Each number is 500 + 25 x the weight over its row's rms, rounded and kept within 0 to 999. Layers, rows and columns count from 0. Numbers have three digits each. The size before them is the row's rms in percent of the matrix's.

# up: layer 4 MLP up, 384x96, rms 0.158, rows 288-319, columns 0-95
# down: layer 4 MLP down (transposed), 384x96, rms 0.145, rows 288-319, columns 0-95
up288 105:498499497493515558463516462481490504514482491500525474501531501522505475479489439508490502472524546468469540460499503527493543507539482469444527507493454502458546510487506540481513489512503521501530509525468504477488525469482490471478484502511527529519562535491467492502496526508506517475
down288 100:534484522515521542519500477478478483472524511521474546520517506485521519501445490511519453536487480469488459502485464524541527472456535485490465516459540545518466512513491493484505527550524496452502548472471489514514513492499493492515514515518477492480489557503513502525519482499471489500
up289 103:507462527482506480504502541509507520468482501519515485506497498535524509488517509496496520485461513549520516470536504486525516474531453498474498505532549450545499513476529497544539503530495464478508503464493545499464514531513477514508505502538510508442541469469461541492525519526484512522
down289 110:523547528514508528507494481507498543510524502481478512508516502497447473523470489466494476481515497470469491487482511505491480510472544569505506486502441532474521493520466496507437482496512498533450471526527461527550475474489514484486538491496463514514506523529525494497480532471482495483
up290 111:485499504507502477505518504461509516458474501515551492548524530500513456508469508516501524522558518476514533530482512467451492517525512496501490476512539483491502505498506533539498479535531546511483502511525481503504515573487489513464516466541516498512471543508542488538484511468472490526
down290 107:542549512538502478507427541492480527502527512488470540494488519513515512515507512483529509455456549489525459527493479495474485511503484502500552504501540490477505484530498459504521502546497518489497476500498474516508473473498485503523519525536487507466506466467494438509494491489492543531
up291 098:482468535505560474541511482534504505512486462529496494529510430517510483508509486479469527466468507493542460523508499511488544533507500480524496445525491541485542505481442500468512481501491528540490487516494486482501465487468491544523527461497482497496504509491512491509488465479517463494
down291 091:490542469499483526468495507472491455540471511493506514493472525509494505499478446482537469560488515474461536489476470500496480468472520510428502508523542447490519495509549471504526497517489520504524507509488504519479479498500517513490489567516476496519478515524446515511517497504494526512
up292 094:461552543490507511509457505492508515531466524533508539472540482484519469514475441454468467494505489511492502477482512453523445511479514476526509517445500492536481493447531471481502512466527505483475493528516471491511517484479526497489462493503506516460511494496483497508490518516495508451
down292 092:516477484482431480505507461470493438521486437513510477515493481528486544521549521481472513493479504514505472491481515541495497505483510527525484487529511474493472543503515530519487465478477503532533507488545488547507493477505480532505553530510485512460510499504515484528519522474486540501
up293 098:533550492505563485463507493453512502515479474521494489481544445515510512517515496511549465527455515468526489522474441517501488522475499487515489496492463522453513497498525516484498500492470502518512488515516509439494541517473474524500491545512461501487492461505511483487505537508515495540
down293 088:461495516495489503515475474490466540490491489479511523511501522512524488459505532460528512513540471510483428482472531507491477501510485505504503503549509436517490487551470516506527508502533468508525530471446466523519488508494501521462538504493498524548526491500542530511489504469482495460
up294 094:509491469470537498470514479494502519526498504468552453493481504474505492494513500470513508477506487490446496468473453520450522495512498503450504538529446511536501505483494454482497483499545506483514540501477536510507486502511455475475495482487488517534536532539507472500479492526512447462
down294 091:510506510533480488493486524466499463496506494517483502501507470519458471510523518481493489500501526485491547529537540495590484547496513512506516484464547507493501505513440509517486499531503475501455452501501486491506482469521516487532496495526529485458487521462472520453481496476447488513
up295 100:482458478516486512493486482499499525490495484484529460498473479451509506523544535496534526474536516494494510456493497518512509461522527486465484464479513459506523445496502485475460514527537523494481525484471500504489487521514478492530517439460544522525503517467546493518485461524541524507
down295 105:492525526476516511504444528486528476478500541507460521517567472522522477457508443502500506516463473473526499483503488510510477524499475523501544570521496524526462501498505490509526491491463445506502523517498498531496472485539504481511483484532514506506488484505455481488519534489473464491
up296 091:481469509510474487492530477473471516511505474527515505477480493488506503517559483479494517497514529454532511457479500512459545493559476483512532510502483519475509494450493506544494483481522522522524505505558475462519548531497488468501507490532511482467500514473533520532562495489504468520
down296 089:493510465518476476502461537485441506461536501502539535476468519506546501452484498513498454501471480500478477513535472476511482520462508514489510490534565485505496495516478500494498531516474523447500484476449530474491481497511490525521475508490547499508474488522521546494459488526495509503
up297 098:496509513468503553491523509492506516483470535524489452489484496493486515449489495512473515510508457566498475481558543516459461492498502533432480514511513471512489498477482470530489473474515532499473478528494508518533524467518467494500466517507464520488484497505533478496488541477478524499
down297 097:487517474519523519470470494478504492495525531517523446483520506510537504472502517498484507507507504514503476480523505481475450547464489487461450532511522487493512505527450460492532467467540498468515472501471535559496502524505432540522491494476490486515512501476527522460517501475495471510
up298 089:524473518550470540500532508509464515511513545524507439489521512501452492513523503508492510496515489499538507513469463491468512509474526536527474489527489494486526526500506508522512509536517515533515465456502458508481487514453522520525480534472524537514501517459502554485519510532507547532
down298 087:471506496539501538454471495483517455493508471518506495477486496453512494513479479474484507444525525472445476520487523498524508519471508520489509516515481450509484519491482493492510501528471526474516535503491468516477506481499531510505586452479486502533467473478482461509504454488525482493
up299 101:445542497485516501517495473483524500446509503523509504524498441496532490517452449478482476523539517460512529516476503540487531487507502460491509512500461526475494496457498503480489493481501494527486472464421494487481503501504497528526486445504513510470517518472508536510492480497545509495
down299 095:552489503523495444429449505517495495497500530474462524488502526493500492487510507467476497484515526461533468474470518497476537525495518526431527548480501529498530472539504487538500484517518485495476492488504498527526474499519492458513492538522469493512472486533484537511523519516490490510
up300 091:501528496482519454528502478489549583539554502471493549527473508529503520457508525513491485481477486496524490515525505527511529539487475516501485486508496491542508478448513479494509476542554508500492473498521471456519495535513487475524456521497520502509514484496501509515496533471528505490
down300 088:487472482501514506493487525503479459488494528515492479504535483521504490542480513486510517502488498503494574483493491504496470505484537503488493532526469541467469535497528519489531542478472484498461525497443504550515534448527487481483484520487512510441503482474466523490542470493443500508
up301 095:524503513548485488496489484491487522442461492538535470511464485502526508533516550491507484512489472533501525501505496491500454496487493471501504507521522484454532512518479467467522516498525540470486515496486523506507481491524507480515462498506506517438513520472453542508539554471557519519
down301 096:539505485491458519528457478490492520524510525488482511480528493519526475517454495429523531533522529506473528511519508490485483532521508471441483505499480481502486529560497491455532501479477455501520510536481500558538498506543496489472518493499504521496484464470517503485502464496513475493
up302 099:538517490496497503508479490490491581461477490491533482478441495520466518495485518491475540490488507488523515532478498486509471509526498518500505519523467478495537524475501520491524498476499500518463461559471475498510525467515504524476536525520473550504449503502510481536487441487464486493
down302 101:487492516478496513536539536541516465494522458510486467566530479524481521486526515482459485495508495515517517517504506486492507523497475483504471505476494497515465559466461491482521467483508492459478525492552535498479541561476506536532465472481496468505496517464533502486517489476510490496
up303 109:500514518524501490484461554490521490542464467502489507516474501493444522517512513527493535526517481471473497485519463539527498514481480493496501488495485437488479507518492444542495514526511534520487509512507515461490474537552458502515462458524472478491460495518524470481505459497485498531
down303 104:517490536481501474508485441490476508517495508483481508492505495489517471492462499473505506506493529522567520479489560468484524498541525533527466488531509508512536490500519544463479529469475479495505499473512510517494482445462534524503525498484488544478516528462472522524482530488498472446
up304 088:481468568513505515512486474501510522464505494496483550483460542489510499489464541479502499483461527506506474485523468462541534497530535501504506521461530548558500493488501510467513521506524533519556501499519517479517522517509505494529469492471467519510508434493531520502517486490488489507
down304 099:518511464502485532523493492544510474531478522505527465517490485494462476477472512518473515493462493528510501557554508531488473524460478478466525506542542545465496486533514496496456491492533493508459526490492491518496510499510493522546496516517551492471507515483541522480531511497518480551
up305 090:493484518475576493481511485516494481467504508491502496505518512531514527555472534507520456472481483525502538472503470519533512449507498504543458472482510523489503514506515472481502469469522482537514511496549529464473480475491522492470514479500467529514470511466519472490499482459555519513
down305 099:485464502463497598523494492542483461445495496476483501479516498534517474482493536480503511501490506473484538490471489504473461499495495528499482471510550524469484481508526514516493487530502452491499487500493506512514535524459483568519523494536522495549490469514505524521500481510502504483
up306 105:468489472448515479492554495505476532503455507488511513450507510507491478524489479527484469470444487503495547479529535506526532496537496470526504517560484501468493530471503473529487459489482506526507492508535511512518494536526509547470515500475498528486481491518521520535454490465476507501
down306 099:495457460454492489536509475473480479515512520500545533480494516539514518504513494497487512484498531461516498489484494519496485457504509473509479473493507508537535521524514488516472502474510446525547520517527477518508542481527464502540484468479501528484497527506554540486498448481438522483
up307 093:501505514506521482523486474461531526546509489506521531497441513514467553497517521508464495513487509527482514477516515480489564503478524466478498452472516520532528500479500454489453508536488520462494530543494466486535505476535515513534491515512486496480539489461515484505521516479471540512
down307 097:525517523497494506507520528533481435528494494487490527511541504523509486518473496523563503483488482486480545491476489521505522496497508494509547500473500499463495508519499504479495517468503462527495463426470538529532512483453485498494506502517471500474501494558478537442522537500527513512
up308 095:472500510502533458527466500451497477507496524502505473475521509542497481488491487449558519524548515508476453482531464477470513518463520535491506497475507505513494489462499495499484482516477473491488483470490449447507482477503509511468517509496470514517466510483460460508506492508430523521
down308 094:521503494487515521448496505527532501517521508498501511494496491477523484526530506502471507470462473523502538523502568571502521466513543479512475495532483491512541497490503507419516532502493524493529505501496509499514462492517486502509471518523486471504545496467510555476521485517550530482
up309 095:458519511481482486498481454469543502490494482496509498515492469480469519472487542509453493454493526509518510496482522517527469468501467495546504521471526472550514488540509506512484490517483493518508496454462534472441475512497510545465514483512491487516476484491510501517551565518523493479
down309 103:572503490522483514531463482504500494521500502469562476486495501536502494524512494463506500537469455509486520506496487527536447499483485502481465522511492491495471483517457479530485525494539462501471509479497481522509581524491491476506506527501494508472483502482472457504480468516447497480
up310 095:512496486500549472520488485514525501514454516481520499481564472491496523472503529496488494491495484518525485511484498437481506537552515528500492509477535507519536460461490487511517537502471497503483486455508534536492477516487475536475518474473491498499521566492496502517517563473533497468
down310 092:458559530455503496494518525471501483488548492526504537538541478515502489522505449539504497488472526531503473475501546503529505521489464497505527483518467509516468497527485475468476514476534522510501513531528459528489530463546501480494564508503483482502511457481504511517496479510478493506
up311 095:513494504508531488467513529489528508466515484543495527541504484485529500558481486501494519478462478531495462468558476484501498475565505517514484477510489507507552541508498497491520495495528547522446462523498470492510474494526535558526517480534458504481513509503490504481520499519520519497
down311 104:534518490464504495538473462535486493513530528463478498478476519520445504474529490493536466506510531458459514513488495500528478506486463446459511493487516470488469443468511535512483519521501460458544500517522517485497493473504486446451527505505509491503486511480506492495543484514498479503
up312 097:534523511518533514492532521470515490486458554500464514449493521486502477539509530543499527504548526498492455471523477480486500487503464557461557466514550513468505496481500504493488491496534519479497473560499463509474483513517511515522511524503471494490494539517496523495499494502519533500
down312 097:494545478478504496524483496568530512498502467522537503500515451509492498494473478506514500486475459507459515508470479532495453519511498446510466515526491498513483506511545512479491549494469518491500528465487522490528494526507461487526504512529536446461530492514472458528530477479468474507
up313 098:471485539491481531478501539531485503510532520492524493453520500504490487448523471490533521498456497496539494460501508491496525504516539514469433510552551475538483478482463474452517452552480477530523494467483516478483481526507478490502513506496510500514532481484475498512520498492507523486
down313 100:550524488542501467488509505502557499491446444546487524495515546535515491504466485505523499501521540489470498535486458465489465498525511456529530501473489475467524526505494496461487536514497496483517503547528509492495474500537485498490471480486481497474463532528509514513485506513487467536
up314 107:519508486513529485483571490506466509531463503487478447560524498539472512506497496495533500479495526547531504519504507488479500467517516519518488430468518551520550507499493498479522467463473474537496495478539493527510509508500486478516518492499483506554502494478496489485465489464526490508
down314 114:524545495478525489491495488520510481473488466515512503473547471541504496506496484499514468473481476496500463492475517487460479498501507546466494447533492539475515507481498536469505520527487523543528502455517440545507515504479534485537489524454527474479526483501501504527483474467510499550
up315 104:491483504486512506520504464452486502497519502559550498497518484555498502535460490466494507480572516500506500494485504518470492522492512509505571486492466465496524521502501458476484492506521522504469512501496487504545476473467485509481518478536506461516534464506531444525508517454504503489
down315 095:514520484471465499479470553509506478459531543538500482505529483509552502467525493497515471483489513481489453480524505495516474486523520527477497535494505569483503512466477453457534499491488518489493500507496500515534516514485478472525486527513514580520539510467515531479495480520514491492
up316 099:504456532469485515499548541503496509509485498529496548544505503473490509502540469462492444535499503482485501509499483463480508495479528530544503464529509495495479495509474491514508538528556486519525499486452516516513503522504494468476463467525537510468571491531503488507521532527492497503
down316 106:479480429494464502521503510492488502515476477491532534499491501462530533537474478516457524469512506504474495486510551522534510477467466520472478498516480527510455512502521491535529525529477466492497477493497499504563502502494499554464516504520511468525486482522536482542491459493510461484
up317 105:433497485487519506530472482492536518529498464540474503502458513500489507499556518539502471509547503477474478535476489506500500461499497501512485489504492465493480530483519531485444510539464490485521507489481504535510507489516488470486517494509522503550499457458495537509545441497471525486
down317 095:490512485463484475518494531499475502505503521470487517530492538507537515486547471426527487474504495510474517517487500493501483488506453460497463514490487503447510502523525491497447436488494520509468506471520486496539480516462548534536482496525517502494476503520459499496548459521490501480
up318 103:504519488536508527494502457498532551513489515476452501472509524536502523449506508492514528557512510505477512538480497524462498448513482480515521550461509490484453505525474515522500499501457523485488513466454540545451536484486513522514522514477509477504506511514485521478500493469467499493
down318 098:473506508449452495485494499517534520540518508464461477533493540498505542501527497483491500487486474509513490540493481503435544448473533466503486515477444494491524531522546491503538541524526453477485527475488515546488514489513509500522479487501533513497501508521496500499496530515465511501
up319 097:465502509466485509494493440483521482502469488500497510483488490520505491479497466486508490499482534478478509545482527491481491439551478517590459464474525540541512523465493499514493489519493492460490494496456502511480479523523472550486503524485496530522530484471490495520510491488511532536
down319 106:498499478502518500500502499479491492473490490525486514484521472513503494523497506448512525541514515540487497534526490498558477496467549495482525541476458478479478484530502504518447503541501534504494493498520477491534530539465436464572513474485510473494476495513488497524518443519488498489